{
  "num_key_value_heads": 12,
  "head_dim": 32,
  "vocab_size": 2048,
  "norm_place": "pre",
  "positions": "rope",
  "rope_fraction": 0.25,
  "qk_norm": true,
  "tie_word_embeddings": "early",
  "init_std_down": 0.0,
  "optimizer": "muon_variant",
  "warmup_steps": 0,
  "decay_shape": "cos",
  "batch_tokens": [32768, 65536, 98304],
  "max_seq_len": 1024,
  "train_tokens": 479300000
}
Each number is 128 + 24 x the weight over the matrix's rms, rounded and kept within 0 to 255. Layers, rows and columns count from 0. Numbers have three digits each.

# layer 6 MLP up, 576x192, rms 0.206, rows 194-230, columns 0-191
088148163161150123156125137144100103131106101140126150119106125151116141137114134095118133153120125089113128154145149127102113156134098108136119105141124152161144130139137127138137123130183102107131125148143112169109091123131130114146115119127120133116126065141109125166120095164118119135099153091109095080109126090183123145065106161114143141143153132149110130165124099122159105115109107120144129125171142147116115126140084114105119144138182121087100154113173149142108134107122139114127122117124103109110121124154132090116122097129135116122118168125150124157129169125125074163
163076110106133134100095145109173125131121133121137148135118142127135151118122111096118114137150124130109112140123110137151098184130118113126121147129117116097134161123141125144151132138111114132085089127114159116150160101110112107144120137127186149175108132138160091084114140120138132150120105152140141115106125118146135145141111106162121100127099128117137128144126107155103140108132142123144142097114166092134128106111130104146131106141145129161104083156116104146168164106122141126106094142169147174108120186124120143156141131136128137090141098114153105134101119183134160131
126126102136125141134107126145166141144129122112099121096123138118088122146138117081108133144092132175122124109121165114155122121134142103142124101112121112103141159105145153100125137147124103113121098171148094139122136116139125070093097131149121089112156138148130158134118118114135113133097137102141107127169148102126099127174129128126086135146107142142137131125079138106113119127149142124136144109146135118123124119142131120082122125149147146160104124133104171090171118115124153136115114120164133121122111085146169130144132120113161101142113117142117128129154143105113126128
150144122153126128122103109068091118128168138165123107112161084152138132179146044120095109183102141121175148097132151146125108135142124160163186129135133094123144189155090149151103099080146086124147118081124123147104119120091148124105131081163134125119083120149056114107152140103057133150132117159098124117089120103123160175130122130189129136164131143153098168131165080122096145120104111069101140158135104099134132139089111167101110140147094117180106111069108118126110147103163145123165107137173142144116137135145112143122135143129172120140148098086138132083107100150122120142
133135100092116141112098088170165164140151120145168154090088084121152169079121124114102128130127115103140106135115136118127131136100109155154136148138137096128128122164130095110123105156133157184148087092112151138128134159154166136154105127112121107098131122110084126144087148130090149099134138094131112113141136093140165148121140139140138133116089167114153149121131133157127093130101127133122159151141125134105109159110107087128126178156108100147121151123093091164120113090142104136110144148129113150132122115190128133158157106109069148123132071114088126135083138113089165172
104139105139126184129104134088137115114168101147140125136127150145085125134114120128122158145121132129154094153172119107136100132100120114121122155132112124117103119094150126112129105147132112128138131147132135113126097117147149125105123144174158113139089119132138134164118119139120148128114121124105122160137123109083157144100100137151146119135164128147110144155163130144105114100123108116170126115152123108103149106123134118141079160117124111131130109132102155125139149127111126107144136150143131137138148141130157127155178128074126144136103144095130103181109103118126144125
120127129127120129105107151125162071105125139134117161123133054111112116127099081084123120155108111120092129151098135082129076088120130132127110142136114189124095119074108163133102102156137152170157070131150140105175105129137132177172139118103105195102160117169134133097168125100117125082146124116133144116106111097133125117082131123125159170131118163101151107158103149121188133061091156149082174101135152150166188143090155145154119102126107190082153098106124110169126124154144133146166152174182155166115084084114117135172137104130155113101145170136183117105123126096167120112
108147135087105152130114118164149120085158130111114102155126156132133075190137150166166120096139144110135126159144165102150165124114131139113147124122090150134112146137170124113175164099155149125085131103090120117121175159131131146119147118133144120105143121185142136144145081143115119147164105120157172120070145151121134109128160132095182108174139148088086130123114155111161120122124077018077089121158134104133089096180101146157148115102153143127131092149131119162156114148130082114170137143156129150153093164162122179078142093145106119115146127155171111150127140153136176142
123154085158147109166157156131075149125166146127123156162099105141189162138074165101119090141131105097094141185077089129181113145135120163120106135150122107141113130152071156156143112128108159143138125123105102107149109145085097125123141129165126164121131151150122103115124125152119128141119188170131090131141176111131138121144133173125179152146134098102096136144124131116081093127161122100098146097124112096113140126089125101084101150126091133123100089102107122112115115100122117136136106143144085141114116138130144122143139160073116105150119174117098124096124156112112125144
180116136141124113089123139112137146120156127105133122110130139093057116063105145123149131082106120071140097160159162172106138116148144124154100101142120108112137103154124121115140138142153118143130136179118153128116116153131121096167111099111108143114145116152119137150118116146054140127141139155127107113126125151127080158100125094094097124093053139094177133125114148089169092093148164164183135107116155144116125085146122116159070127105096116164114155087105109169166101111137138133087121124120118132127149105108132190076134131146124135138116181107211146144155084134111127158
098106172132133145068119184116107143118133120133142123120131144115109148133121139108164123086144119148128119101123132175121134125171141117179132105120111143110117154187086138115136139119149110170114084106134130142128095144145100126140149131142147123103122086116162092136129187125114091094107130141137140140130136111180087108105137066146152119095102123150158120122105155087164104112088111156137141121115187162121127168139150137103115137128089120122133101107144126150112154136130070166119142154105137161124121132124135118148115111096090118131119118117180127155118104108118124122
126101097107173156115159134087112116111113136079133105154123145086143119137178100179126150152104123162117134101162128131143100121146123122111137102107134134098119100132152119137127089155144159100129131135119112139090100102158133107118130104113128141142136120146114139146183111128112139140159130106138141129113121121146103099100080158094180129155156140130109135118157123106141137125145154119145121166133118129128099176129143105129118125141096121098131114155116158110160154153141161094160121118139152108129139155092121159112133106100115128087082107138114116160148131144146120107
125126120109104187146195121147164158126155143091111074101175160116115135122137122149110123085137154130147138148135131122183158143118131096137092124130146135134124131116142138108094130123139100135116122135102143090119086143141148135120107130162128154104133082120116114082115140089084144129074099172135122151093153172086096093114118132111152110120089116092171141146100115124133186076177160138125135090090093152127111145136104148111107102107092091119094102122126144113130148134149113145097146138104127069134107118107158124105126148163141127156127126117171157170125116087125145128
095098129068112133132136163157106164113110133119061130168121102143139115175154127077123125143108117164122091138119103107109121094110143118084170153115147128132124142138152124095143105116156139135121080139143102120133121121127135122126141162120129103143161162144143127114064166132111121088092102130137118151141126124168164106152101131094123167101102118135139077105100128180176085157149161144098121117126137143153156155124143130130136129124118160160137130090111042107092095131148142107123144143099097123166144122190136097128126136102077136109130106135116092144194143088131120113
139098120104133150110125089134110094120128154159124127136131114125108128165142126180128110140149093129120147121095114120122082106158148134126088133115121133142170129145127113087134163108143130118161098125098125129096129131134130120084129118166124139131112128105122119101211124114129124129073104118102104136142141123060123130137106123096101118079094150091153105118152165154138122147140139120143110114140112088129134143158110086114174151139106122107129125138115149140143097139145115082167188139160115137136146146154116132123107145126179133110128111126117132115141154099106128117
154106144132131141140114122124123150094163145123128144121114165123138132148139109097156117134134125125153129119109138158136109113088107136098121141087082124160135148140160137081143166122107134157130113116127142104118118175134088132099124149097143162121091116096118095087133153116100104137134129134137128129114123125147128146157138141121116130121161128146143075133095090130176159106162176121170095139116120133154095165087138121138130145095111167164115137177102114110133143081094120145068124164115155147111149108114122098133112136136132134109118139134105128110148168120113102132
115117111161089177132086162108103097111129177112113114118087141175121154105095121089132178145149121140158155100113147155153103150146141108136124140108162111119112102146127148167134107133112135135137148155137110126087124128135080162135128152085140136146159103140148098129158163111120126112101106133112135104138091172127172094173134131105161178141191149081134113127152132098110145125108110127116138110133121150160114158119104130117121174136131130154109135127124106143077122121170116161131140148161125139145058147124129163104120124120109140089137117140116121108141121105168130113
095092103142128129132142155155123138093165134159107091101096101146105137111120139100098115164109139124149165084086151141082098158178115136127136132124123129160106104131107116134132122135146124107132141126151121116103171144154134146135121121124102149110133144160154135109149113126129145147148127122143080113111129164178138108169104128142122130153082110115149125147124125119162119109093134108084147113108086113134162152114138121122084096141126099155068183158135134059060094167082132139192108124153112102152127115169147130112171166150123118132154125125176139143127126133147136092
100099170103138121079128156106133124075120106100120133060146120135098150163122044147138085137123106076153106187074101062135126118179128121119138127098111144135132111083147166086147192138128147151074133076102119137119104158118123150208143118151111127135094157146116123134091134158180137123150147110145144128100097156138106158080120102118158158175104127141122163120134148135153101104142137146166133112070158103112125089201135083112097138111166132105147141119098166103103111099088102153130122112098114119105110116128110149129109203093132123114142133070147134075148142124116171138
094122128121162124115141126110130138104123112130109108134121138135154141126117105136123173093113135144123148124081156141131122141103116154086108148125149120159130095136123119119113125105119155127116142137114097140170096143123097162149081143148123108148128118122094124166095097115152136122142120149093103117137124114117118105085142119127149164121122140116177135081135100122144102131171134118106114097113119100143112099108102136110118160124117136103086147133141132129124122134142139125123171175141110131118144086124170108127124128141187119162124137127114147096140105137144100106
127142145170087131148144126090116099128131128143144146159130116108144124139128120136146102128100145131160085113105123149143145170104058128154115140104152088145100125147116101135128161178086137157099086120138147156127156193145088108147139133169106110156115107161135143109123127099098102097109141096120127056165162105121131127135127090117125092123143128125157134131117123128103123113107124138154181121119131147126134129115114116115125150157133161118108128111131145104092130137121116123116111119129086121127079140121112118103152112133115140132121136133103127161107119102154129122
094147109135138129093126153126128142138101202118116121123129119154165105146147155132111139167135100107117114101104142144136154126160117161181179112054160117112101098101157162135123108152105148116159147095075124123184143140116126124101139125138103109131083116139117105110135108143120133119095102146083122125155161127125170148134127146162138143167160147089104152123114146110109124146167147098179175114142096170144151134120130178166102108151114103095167135133128134131119178139094144109154137170122108117127159112135170151124101167170194165133151105087107100130130143151146193138
121094159134112129146138111124133150122117136155128125111090125121122131144134114154133101139152124125137094137115112136137163107157132098126126134149142132106136127145155085139104149135128128117149117162120118138151122119113092120142154157130129142145143086148167138165112113138097144140171090118155117099138158143143125143080160147092119144141144163112134121111139141140138131076115143133140147148115112137169103110121107129143115146141126112115146128095104174147123119097117137133147165160109142118119129103121129119130117095158152149142117140156151134116112155141112102142
119111120156185139155135116126129107122086128142107135158149161129120130138116116170138102134103118103146135104137117150145133121152124136087105143161165116126116148140116117118138096162123155121115111103135118132104139127117130123115137131138144119157133105151119125124133133136158145131159111120150130102079096111120134131110134121108153142120120153103137118128107157102134123125098101120090120099111154155109111150140121114145136120123154144137149127102146156138139093126088128105127121070130112137132121140138119125116150122126143139087122147094149130122141189134144115156
156113121117099122094122132118144141130182127087145149143134146129152134134129191087149106130140095119168127095107129098140145141159106121139109168123095122089157123134150105125135160165106128145110165147131146125190099089117137131102131127107107208153095122127141128140169157094132113124090116134113139153135109135105106105121123164113117139146090143097144115088142140102132164135163155139144168151108116103140090102109140135126127187156161105157128132134139114171119161093125109117168109086167146146123108123129075121130109119151117165114148157129141125107062161069108182145
107134131150103116167117120130140107157118141150167126080106130118112152139121104137101073108111104119133114135117141152109139142131176155146117144093141104114132152095081119154134119115144147078146153064128103140091090128175129119180102094113085117083151114169131116144130129124130138151116162141127140103165119136118105103139116115131122119098100131107096136099162118156108152093122114126131137142112091116147128110129077087153130135098173140181137152189162144119130098124177130125103118133137140122101112142143135160138183079071185094134167150119126125094097151102151145143
108119131115118135119129125131165150146110122094090112126138111104138150163146138132144135126122116153151140093135147128135134171154149135129085160075113118109092156147135158154150106106158116142120102137091135163137146112090120136118134127168145113156157081101120105158134157154105100135093178145142120113150125144114144125095136086120140170085107148128109121159127116073137150081110117132137155096125135161120125175114147137104115108074118138149167138102150110105117144127151149123138159142119171135101140108130118170146116126149092117146132124127097106103126109139078107174
121153120166111134164123142138125160085121128161114111158113093159119160103102119134044118165103087135117129171116130122149135087139078105084121126117106128147156141109151142129186163114121137121089144147102127120169163114101132129094137137166099114144133091141120110119108160156109133117131110101134092141095178171139111124141059135147163153106073117125133083101123160136120119108102112128111126085131098145167114160136147087137137091160119099143104136118107121151151129157143116124104125100159119117086122162119166099119124113115125138125099104168123093129131136134154117147
107157151113117129120183169150149138201150132149119133101077151137101105129133124118101138156135101133136118115114129162140098087137135082196139154130169111142151107123086144156182156162069125138120126114121116136117133075137142110172172111094110134152111155112149118149143142138152089129101147138130126123090107146158123130096094140108151133103148132056140092164112121098113105102113136095177105120126156129093134160146156150088087126124095138155082098154123133167101172161132172170124110117131058135130119153231125130110085144121159123101134116108139125116093134095155121144
122149148155141152117129114112133140130151112097109126178149116131183137107111112146170130125078132132171120138153097135128127133134128148127137142108114149117148165140145121159109130130124143164125125127138124141114093173124136142139117122112101117128146092097146140124154159121120105116137119139117108118149131122149117172129142141162092126117107139111136134129072160116120140134155084137114146158141100162146131149085088143112113118138098113120104115109147096123129105112129103120151130137109132120098149099115122098120126112148101187119119106101147124152149152139142123162
121135104154151086148155105162135111133146140110127134121146098109146106134126177168102122125056118079124137068122129121105141136178112158155102124176111110113148126144119101139102115153139109120091191177131127123094077089128135130095176110115115119114146133118128067151130120103123145170133124095109164126133163101100192164138136130076134137123139116136113116138174094154136096096082143092143120111146139146148136138118156131089112131098076097141089153087169159138141101153133186105142167098169132148134105150140139147094173152157117142137122101129108143114087150158137172116
139185155118157154135099131121109116137145135125124137099118098165122151104138116171188099133122161099127104133146090135119128127100095177148126126114094143135119100106137088073075058104127094151143123158109154123092134110192123155123113113167084131137111095141124121153142114120145158105153121121105079152144136163085128139136175129146114141153150113141130136150108143154095140153129163133139157126133117124134161126137132137103130176115116116116129152121135100123169150135119134114125104158127128128126133100141131146126066106097105162140173170128179124132137150123124160106
106118152141103139150144109131118109105151112104126149125147152100142126065112141104132135133082115130115152145083180104081095141134127168125123116118085118078121133097155141050141089148135154111124195139115119096107102149109132115114064169156076125170147129105123152117105120143139151105114144140120094149150115148138142155107099110121144119127103126098117146140138094139107097150149147171143108120107084126140113092146093157071140153117113093093163146159143109125165139116113165115124142137176128089127137127100107152155122093148162130107158135105160114099135141178129150121
083122149118095121134137083092151131107104099105137130123095135129106133159098104171108115125128136105143120113126137124124111154149115146108121152122096128155112150102147122135136105131151149119115158144148124110101120094133108098141118115152102119093131103144095106156125164135126160120144123124133136153160097122078122111153122124125132124132135132110127159099112095135129102135151166145114121170113135101122146088117132123137134130142110126137114150114121144132132142091109156126130148122124149143146116127143138134141149113067174150128125143130126135146150110103075135141
140171127155109120140118098106091113162156122146106117096117153117166175154107112064170118156118083090178122127143142094146198181144143106130141132190153111103111097143128108085145145101144090118158127163094150126102128115079156152141141163138136149104099086119085171127135135159114140131105183088119091122081124145066144109086099103122130102140144179140101121156119108137124176055100151164141142162171134119111122158110141170086117086093162130117112162122098150158077156107128106119184141150145105168110152098137142196125110156102132137143112143109128085123120055171182100115
084145140116134119140081158138159095115146112141115142154142133131061140108127101129169120125107135148119176144109131110109113103102109138151178104162119104134123119121129159141143095116087121125144079096105098151134118090091125124147129157159115150116112134142124174092124137122148146088119122097150113129076157160107153084129117135131117146130150123133194112115125076081132154126116117136132130132087108157129192101146095099106115103167132143158093100160171124120116079125119100172103135085051134135119123117166135142131132082090159127121087159121143178130113161123118100149
130162148134148156130120088093115122133148144126132196146117149128167131155097169123149097140132098103129121126135127166125133094104116164145142147117153116112148148088184131099123083134133070148178115138127140136136111164141141132108107099111156078130200126104181160099146142137152122132130156132150162119129146106129126180116108102126130136142107182108112108194119142136095119138176099121112103109150142118125170118131123114126132149108108153158142105104115133136116127101158143093097100169115164173099097150145126165118128119107105153079134169096090150116117126133131122106
# layer 6 MLP down (transposed), 576x192, rms 0.174, rows 194-229, columns 0-191
143149076135169139111135097086171123116133139108132135084095139156147135097125132108176130113164112128135114160114113152134150153123112163107106151162165112065102095123146134126104147082156139108142094115135121129132125136084132112125110125151136105177156148115102103161139079120117120114184139146154130135109133121148083134069155107119124106147122138110143116139128130136127146150145114130086135173138106160114140170123130145113110165142131127107147115138149095180135156129116146099146141183152142126118114125148126130139103144124095134117159168134130125149124138187175110141
122106136155145129153112100111082099116122091148131110156138130154107159120121139133173134101129147155152129104128091105130166139134128112140116112128126148143116128125129079108098167135112111091109110158100123109176165148132128117117114098121169091130111157127139136092153148137115147114083140140151109092150119153128122166128114165107116110113132104148163179133109105144122128107153145116131172106170090081108153139160126111112129148145153117146108107101189130164134145151141119118120120187139137128120138131153082133123139156095106111122146143099100113145105125133108124151
103145081132120146127172097090129149130112107143146141112147127094091142153132204133096157132094159141128153106122113143104141147136132129133127103103118137155128157116095135092155123121119126163132093094109186151113128157110140132168118122130140117155135105136135113129110103126102145130154118143085141166145094176123087130194141130120141098112082081115132099137124123168131132158100124162099105154155106135094143093133100147154103153110097127116105142139145149111113088094154136137109094121123129116114147116134127142116145094179142153151117117150131139107135088102097162138
152148107119134119154140110104133137108114146132114165101150164144147104110112121164111136094153169158122180151141137156075103096087097107164108133168106075147124149140110127108145086108147089097114175093115153183149098084062162128123152100113125133140104129080131174140115117096140146162166126186106140084155122129073086136126135102145089149164199136127151140083145150149118133165139124097136095173154136081106114113157150108179122142137097104130130139106118097126159131151117112147113088118116132138102148140129079229125135156095160119153130064144146162066121171100148116139
168100146082101158080166120136121150111125121160128159128123104160119116149129152126117130133116123154111146130154150126122084108145152113104183147105144111162153155101135126117147179140160087139080152105152118143154126104112136152162110098119147136123129124161084140132154146124157158132172126129117145133110099119139139123100119146091149145108139125112108130159136154138102088132149153134114093148161108138127164133112108101111147111118115124170143146101120110175150113118139159126129121113142119108188100135146111158118122128156145125118135145096110085143098113153125097090
097152124108121147151100163124112117110149145129141126151136161148138129135113112138129108133092086130120126141133124147115121126122109119105091124156099142121162127098108114122115118131127140109086125089094108105104164126152123175137128142163143138114132137139167135108124091099130158150090117113122143134105118129140129147136153133120117082097126124150147061115171122128146111105147125158146126140122108142125110125131144112154153134098121128117132113135106139142130124120134114119147159153140122172112134116148130115127155122115115108139157127121114102166091117089158093111
120125111128125173134164119077107146131130081148169184139155129142083133137111173141140163161081161152122202136099120124132124103127114099139142126113089152193200129132125160093112137114076154151162140143185142145071127156117153158115116097106101138142153162090163150133157153128162073137123116121128156122103103148085160154149148154134135064126143137113082115130111117119080109146111111202111134144118125162130080103103142127150111134106150157142147079146153158132159091143174101126142104120130151124117147170150130107111117155083124139073111090151160123115084125074157197138
142163162123133093111173139125195118162130148155107065119200126142125088161117109155122124102114076094106146135124114133116116113087148120134144156078111126102126159159163134130098082177146132145126129153082118157115133136119108162158136125114145105163106134179149121127118148148127085116120138138137143100158090128117119160140094119107143112136119137147120088115173111126103122151124148118130123114117096128131087127122086172152121151105134073161122096133118159146147126138146143136093125135125133152154105137104143112150173085167145134123178139148136126132092133110122170113
191146114129182145138111087097098145124145147093115109152129183137123125129126124114125119145115111123113148149132108150124133135178120152151127128118148088143167147138118149140122105111142142165125174142108157115123099142113132137103086125133108127113130139116140154148183107143141106128102179150133100148126132127143107100118135162124106085122113142097106135107141074122096085114139167124123150202094153111112154102128133156148140127149147145159128082121103143131112144115153099086147164136135133117069130147122139075126132125115105102141150154135112160093106184139079101097
172151156151102160108137136115074137107172139088138132122136093126133150122139142102152116166164147093086126116141119184109128156139106120163131122136177132118178162135107149131083143111099155101129166131117088142148124123151122137142169112138116117142115148113118139103101174150151070157155146088177109065134133137107108126127110123138115155132117139154165113115124166142088089105157081148167116153154114133156137133134124110125063132139115150124110090173095144125089118120137154061186119127143143128110127115169125133094104134111130155113103203110126096135108129132133112156
116103146093136174111131146109142155073113144088168120142128139128138136142145146148115137096132121152173135117138128119110127131129133127120122107121148152080159109154120149129120134137153163149121167101153113109139118134131142133133148153145103060148128116142135101139114135075192091139119139176111157158151180143138120113113138147159119114067150147173094147123119149122168121139161172144094126137130149147132154108158112097124141108123137095107130148102148157119133136140109091133166124116141128113115091124128116089091140154138103208127070124166155165139119115122145092100
140114136124135142179162118114139112157134116093144086091156097111100169153119147150136129152112166135129125120113129138115155152163127129142169122136145104125135184134115111126127149126121074102142130069123106126106120131100136104124109094125108093117111100123132130113137128115080111127142151124124132133130141151099139170147136169133152079113141118088108144118142141127119128159153135160150170125104116132134137128153121118161172146093133122155112117126101163121161113120108169130160127160119130121133094117058124115131124110098171089129112107112113131126135130120109104115
145157157122103113095101086138162182126104130118104113086132092093110176119129125128120165156109084132123137112087106155129106088141164159115107102155075079120083162080132137128109182135122143124134130148132115147084147116116189144122131138128177098113144142127088123112112126101166108144133124164159091097126106127129133129154130117118081172119133162082164080119140141175138120172155176138132110108170122133118102190102126079116125177152106124144075104127149190175164125117139154089103064103076070147142152141161103095097130130091107168136156122132121122181085092140105121120
149121120132102118091146126122125127150124122102115120134135132105139149143101121113199130126159147164186132156170117087107175149138083149157101115086150127109114112125136116125139111143139123094148126127153145144121151104153172098083160129091125114116109137116135154169129126143108179113125114183080107112114154112155096126155089146142133108158145152107125135127166115137095104114136154151113149162164124144154113170136183077143146116116160108118156122140136125091169073115095115111140085183141114136133129090137101158124164111115126105118167136116153132152130125151133113168
149072071113099135115133088173147120128145132151151154083113141133099136111126067111151102168128127143115144105155126127142117116103152164152134096139103103103129115121155131099161133115173149120154108119149107140122154136180135100117151142147140122116097118119119118145156146166108117142126134140129177148127115126126121143136108150109098140140104132117143116119142173113129110136133130099144126142105100135166153125095138102112174110123115100120146152110099168128112130109137124166164176114079149106149102144136115153112161136123088081157107133113135092127102113136117128121
152114156121161113135150122167133146124129170169140133128109113118124149145162139144115153140131152153108108168074131132111155128124125155100128145154128099154139146139120122126133098132114109132103135094103116087138114153174109155128115109140150115107125123108136104130140115140143141122138150111140110113158111132119150129151154102163091124158128156136162071138141076113138130091135166164120132155125125160102108135127141107090120110158125156144129148122125158133139121150096137123108132153096137130100109167106124169186109104094143116142161069144102092141099159125092137164
134129141104083160119154128135107120107101123122132127121133076106162150115107082152149104128074160101123133113075132126107138097128106140161133120084135135125155132125167130111146126172098138137144142152142101161106127133113125122157146109087114087139150101139171139125158136133128101133127090124094096145105115120112129106141147121150134120147130113182156147119140140114143067133070117165102113104080182152149111155179164112158130169145140129140121108087116150126102106175119140118092131146102122152152099083123131143113098129140125117140084129152099105133102090138146122167
135123117162104142117141129162110124164144123128130162141097139124118147135116102102115126112116142114135151111128109135119132153128140114112096129141106129137104100108094143103144093144100179077163103123141155126149163141168143142112134110160166131130170115118103161133141131143152129133161143132121121141114116147193150130129143117109168145085127137106107121123113092131117096123118113113153133134143125111158087138115127119188136098109136094111152109157155120110161095152127139156142115162149140185097115117182130130125132150137122146132138152108193128139154098082159102093
166136126119113148113074115134142173112146151138089140167153111108116117145149126170127131171135119108109168132108114133119122099135113113079130155131156153152137129098148129109147140136077130119110163151128132157096100125089130112131122105132157112149131108107163149111113078110150115145161114135103134110104132156073133162129151158156142091126098147133101144177113139180135124124086108161182142166083142126141151130127198124057083122076155141106117131078137113105146110141105106153143111128126135154117132128141166162112114141115103165150141129123093120113173133135073132067
151128142127136169145128112112161130091117083116158121136123132121128101136145113139118140107102143156130145125127142120103120126139120122113102077170171096130167096141127114154148131142136101097169161098154104125118123124176122156148114115110099121125081113125131156117123151109111102133155115071098152166147136109152143161162128118110110130138127140139115179102123114134127113128093123154160126150136148135132153139107108136152137118109120091111155085124128132110128122116115121137144136189150127097147127173150070130099093128153141133166143153134133095136124136150145172088
147102142123159116117159100110137082128134114132130135124166134143135132118121144122124078129084126126132119130128089148152131114121123112113121123089155168133125106148123153133118141129106163103143128093150127146081121105148113121129130118165135108099146128118148077085094116151143129117102101165108105102132175121112107123151137112080125118190139108152120156149129169153134125144140123110126121150164082095135115109126139141135115181126137096115113120133120156113129108101139109143182104108104139110148143113127156147120161120159133107148116154105117097109146129134136173112
123114093117140155145148108100111087130165077137159107119138174131101138106107157114127195097113076112127102082124103143120105082106150144134117114124156132109176102100146108101113120168115122126178106120142145103110079098144129104148109117089165148122095139091131148106135128146161092115109140148107119144166101137130120138145198135123116080144146128124122163124142107112149122141140086093161139087148131118068160090122090123143139181152100108112137126093098137144106117138119109123086092125106168089097105109151115131173175131129115089134157106168128104135114139139159130113
170108114098132104097128143112114139162120144130150104154142114164170091115167140137119101101133142112166147135109144141117104120110158158064128141139157163145131141124115113103156121145089124117085153121114135132084144122143118168103118133078105109135119132155134122090125117128150120108100115115150142120145108122113157158131150115136134127116107117122102145143141137181129103136100135138097130088146118119169115098149161118104088085108110092140114133121145105141124121146117106156124118153128114128129126112113163132121112131091129118118114125131100129143133110136134106123
111111145117152138147127135106112123134114116136148110151100112119127147156137134118081136144124155144112116133069124083117123140105157124152093103118120113092143164107120118158116096104143132114131132139128116119121157134126116139114093112147144111133129140138136142136151151085114085112114131110159094091143106128132162097117125124131111155137109131103145141124136157142137147111119131116142159117124123128128155130135132137158138137125112119107098110117129140111101105148121108113120168168078127123142121127158124088132131122139124100145130138139091114127128103125128133144
128173119105096133106108079152108151141132108174101155110149113143167131123101147096163122132134123115153156114147127172139145125132122131115186140136139138123132129127119121130130136087107138151121112160120142124143127130143115151089167171125133120160148115095097129172147140114146138131106132153140100136084125119125116117186125115100121143157094124156149144166155134119153115200134097138120151118156130118145089111102178143153164112118110123137114105146136116152138148122125105095104109097088147140140146126099106139128101115093095105117107103131153063104094106089157142106
149123173099137106141156127124133122133127104129131124162151148165131134121145133137130152104162092147112121155148120143115151187127125111147144151110086111115139116097068164122112122133140146101138102132105132110127125141111139102174118129083113106125109116124131116130204120125111134088129133095099109121120144158121109139131138107169124091145131127184111104112137129090118155124147127148127131131113114119135150146145108104119133125094131124126105127125116158125118079128180155178095146134134114122134165164132119150162120134143101123182063166141185155138125113077133117086
143167130113121133135152123101104161166105107163173146162149149134114112148120139120160127117137127142151126138106129133138115129092108153154170159142178122150145118159143106096086197141130122144169139115150139113080117091126098149103110149113103133137125158155094135171131149125119147091116119110083105148096121118132185134130110087095160134094138114129106147119126165131108135114117144160124143124170138145115104123144083161127156158131125125133111119098136127157125175179163102150126098114138077141150109108121128113137096140121131110112177140103125182152155095140144132123
118099140156138090147147080086107151148122094145106143145161113157114159156132142115093099162117125171128189125140124111093144073137102098117130120120069150104097105105141109121113135100130126144126128160139110110161106098137096095172178111162138144143080159135105139165097116154146122115166119147157119117111118138123110150110129150155153125150111133122132157117136162164110153127141088152107131134156122149132135117083140137107198151155112143128142125129139137123157124163171131123103116181111109050075130163111176124123158124088124118140126162135121105140110102080141099129
124085172065147105131100169072087138150194067150125129146097161117107140156096101120113169179142144154100140147113121119168105129134123119111137155114122104107127103128134156132155092112118107102105168098126103154137153138133146083134114106128139162111118147109149181125143122127094118131134085157116158073175079107127134143148139151115098107132167135086094133143082126138139133122155152116131118167153133060134119089143145154161114135128100146155144094132146077090120122164109146165080099130145148103128157137146137116160119116159169138108129115109109126158110158068144139140
140119200114134150160152098104137141110094129144148143155110107130143178139148117176135163137074137178114128148126150199113153149120110088132094088143141130128165142141108119154151121102128144110141079121137118147088136104146130094115151099113122188105115143145150144138146092133133131147085144136121122093152163118126128167165149153126097061084084149113117119142122134128091113158120100127144130168075086147116142125124137107114103099085108141128123136157111108125141119145107143125163110137109129113097133120148091114127124123154130116126121129092132106154122127104137144111
123129088117123122113152104144170128081135160099094098107085112143104122140134169101135188097093154109127139144109154083122141125162183153113172149164148156114134124105122132122154145143129104167135086171168143134097117136110108107125126141150116118164118119153109168139131156143147107107171124167143152124146129161133116140136119151128138104139146121091154114144122145102121162112105136118092129096072115142122102131120136126101105141107157155157166170095146129150134131139124115112091123107146127099133060123129133126169163126130102190108122122126136144135114109146086118112
152114129184126146158125070128112111112155089090119138163115123083059166104117108140119095091098143148092142105168118152103120079164142101150115118105115139159102119094144124103124121113107127114143121120162115141143172119161159124128103129144091133142085076130126137147129118140116088148172122124161139158163146162134129131157133135144095089129126099138170133128133093128112135131133135124108121118150140115137173164104131120124129183138110132101121111136141082142188140131103097106121080173157097111140135146168099158090093158101166110098136137143144157137151150138160137103
153119165158105105145139126123163117134141137093181109109123105118125148109103110148109135120098130123163140093123130130146139139096189149169110142097099117095111081123143140139145085163116149175106146138157130103126161130130141121112125130082092152128088118124141114155106115097127101132123178097122149127145117104142113145093097129115100083113131130186136122189110103116129127143131108162098135091119117098155105124140113137061111152144133102129145137152164093125114126156118136116136162127122130126126142124132113147171106075114151138121110136111117120097123140185128142119
135146099123133119113120162128158135090119123183152181124179122132131113120156123103180140137118144175126143161118128123126117115096120114147153090126125155124158117145119119113133170124137140135154112088153151163118152125135148160137138157099144132164185149112170102115101121127162114103124145153094111141130144117149109146113143128112111133130107121166097122115152126124076158158137132146129128117140118091148088159103121122136162183152149114098154129155144092124147122110120160127131113143121135142112156109102112113128119134141095172135118122154135121146136116158146158103
169144179135137133100118132122116169165134162108135134125148149153112136151160108110154131203100132172135153116148124140116189115075125124144188142152165141102157148124128117106103114103107120169138137163124124136093115132111111158088078103121104164124108108166132108109098130138125157177170123111122106125113138171151156148153158141120115138093131148151113104150144180194126086153122159152124109153137137101081127136096114135137082095127152195089125123114107147163106140161154130170098129095101083141149131094085149137165080112142166154127138162139092174110198162126123106172
183130099137132117135146131127141100128149095102100057127112124114126134117146157129120118092113125108147090100131115091115086082179154127144142122133131152165208119177133143100127165120043109073081097135142141119130134140110089140170108124103106119111137174110143135149110122123114159100088117129151136175104137146135136075160125122085126108168141142083059127096102164116149111150154063104153056122163141100101113163169153099141153152162146127149144128105128132102101135115109104160123141113090166102116136119163118125125154091107155108120146097141093154120128183063126104126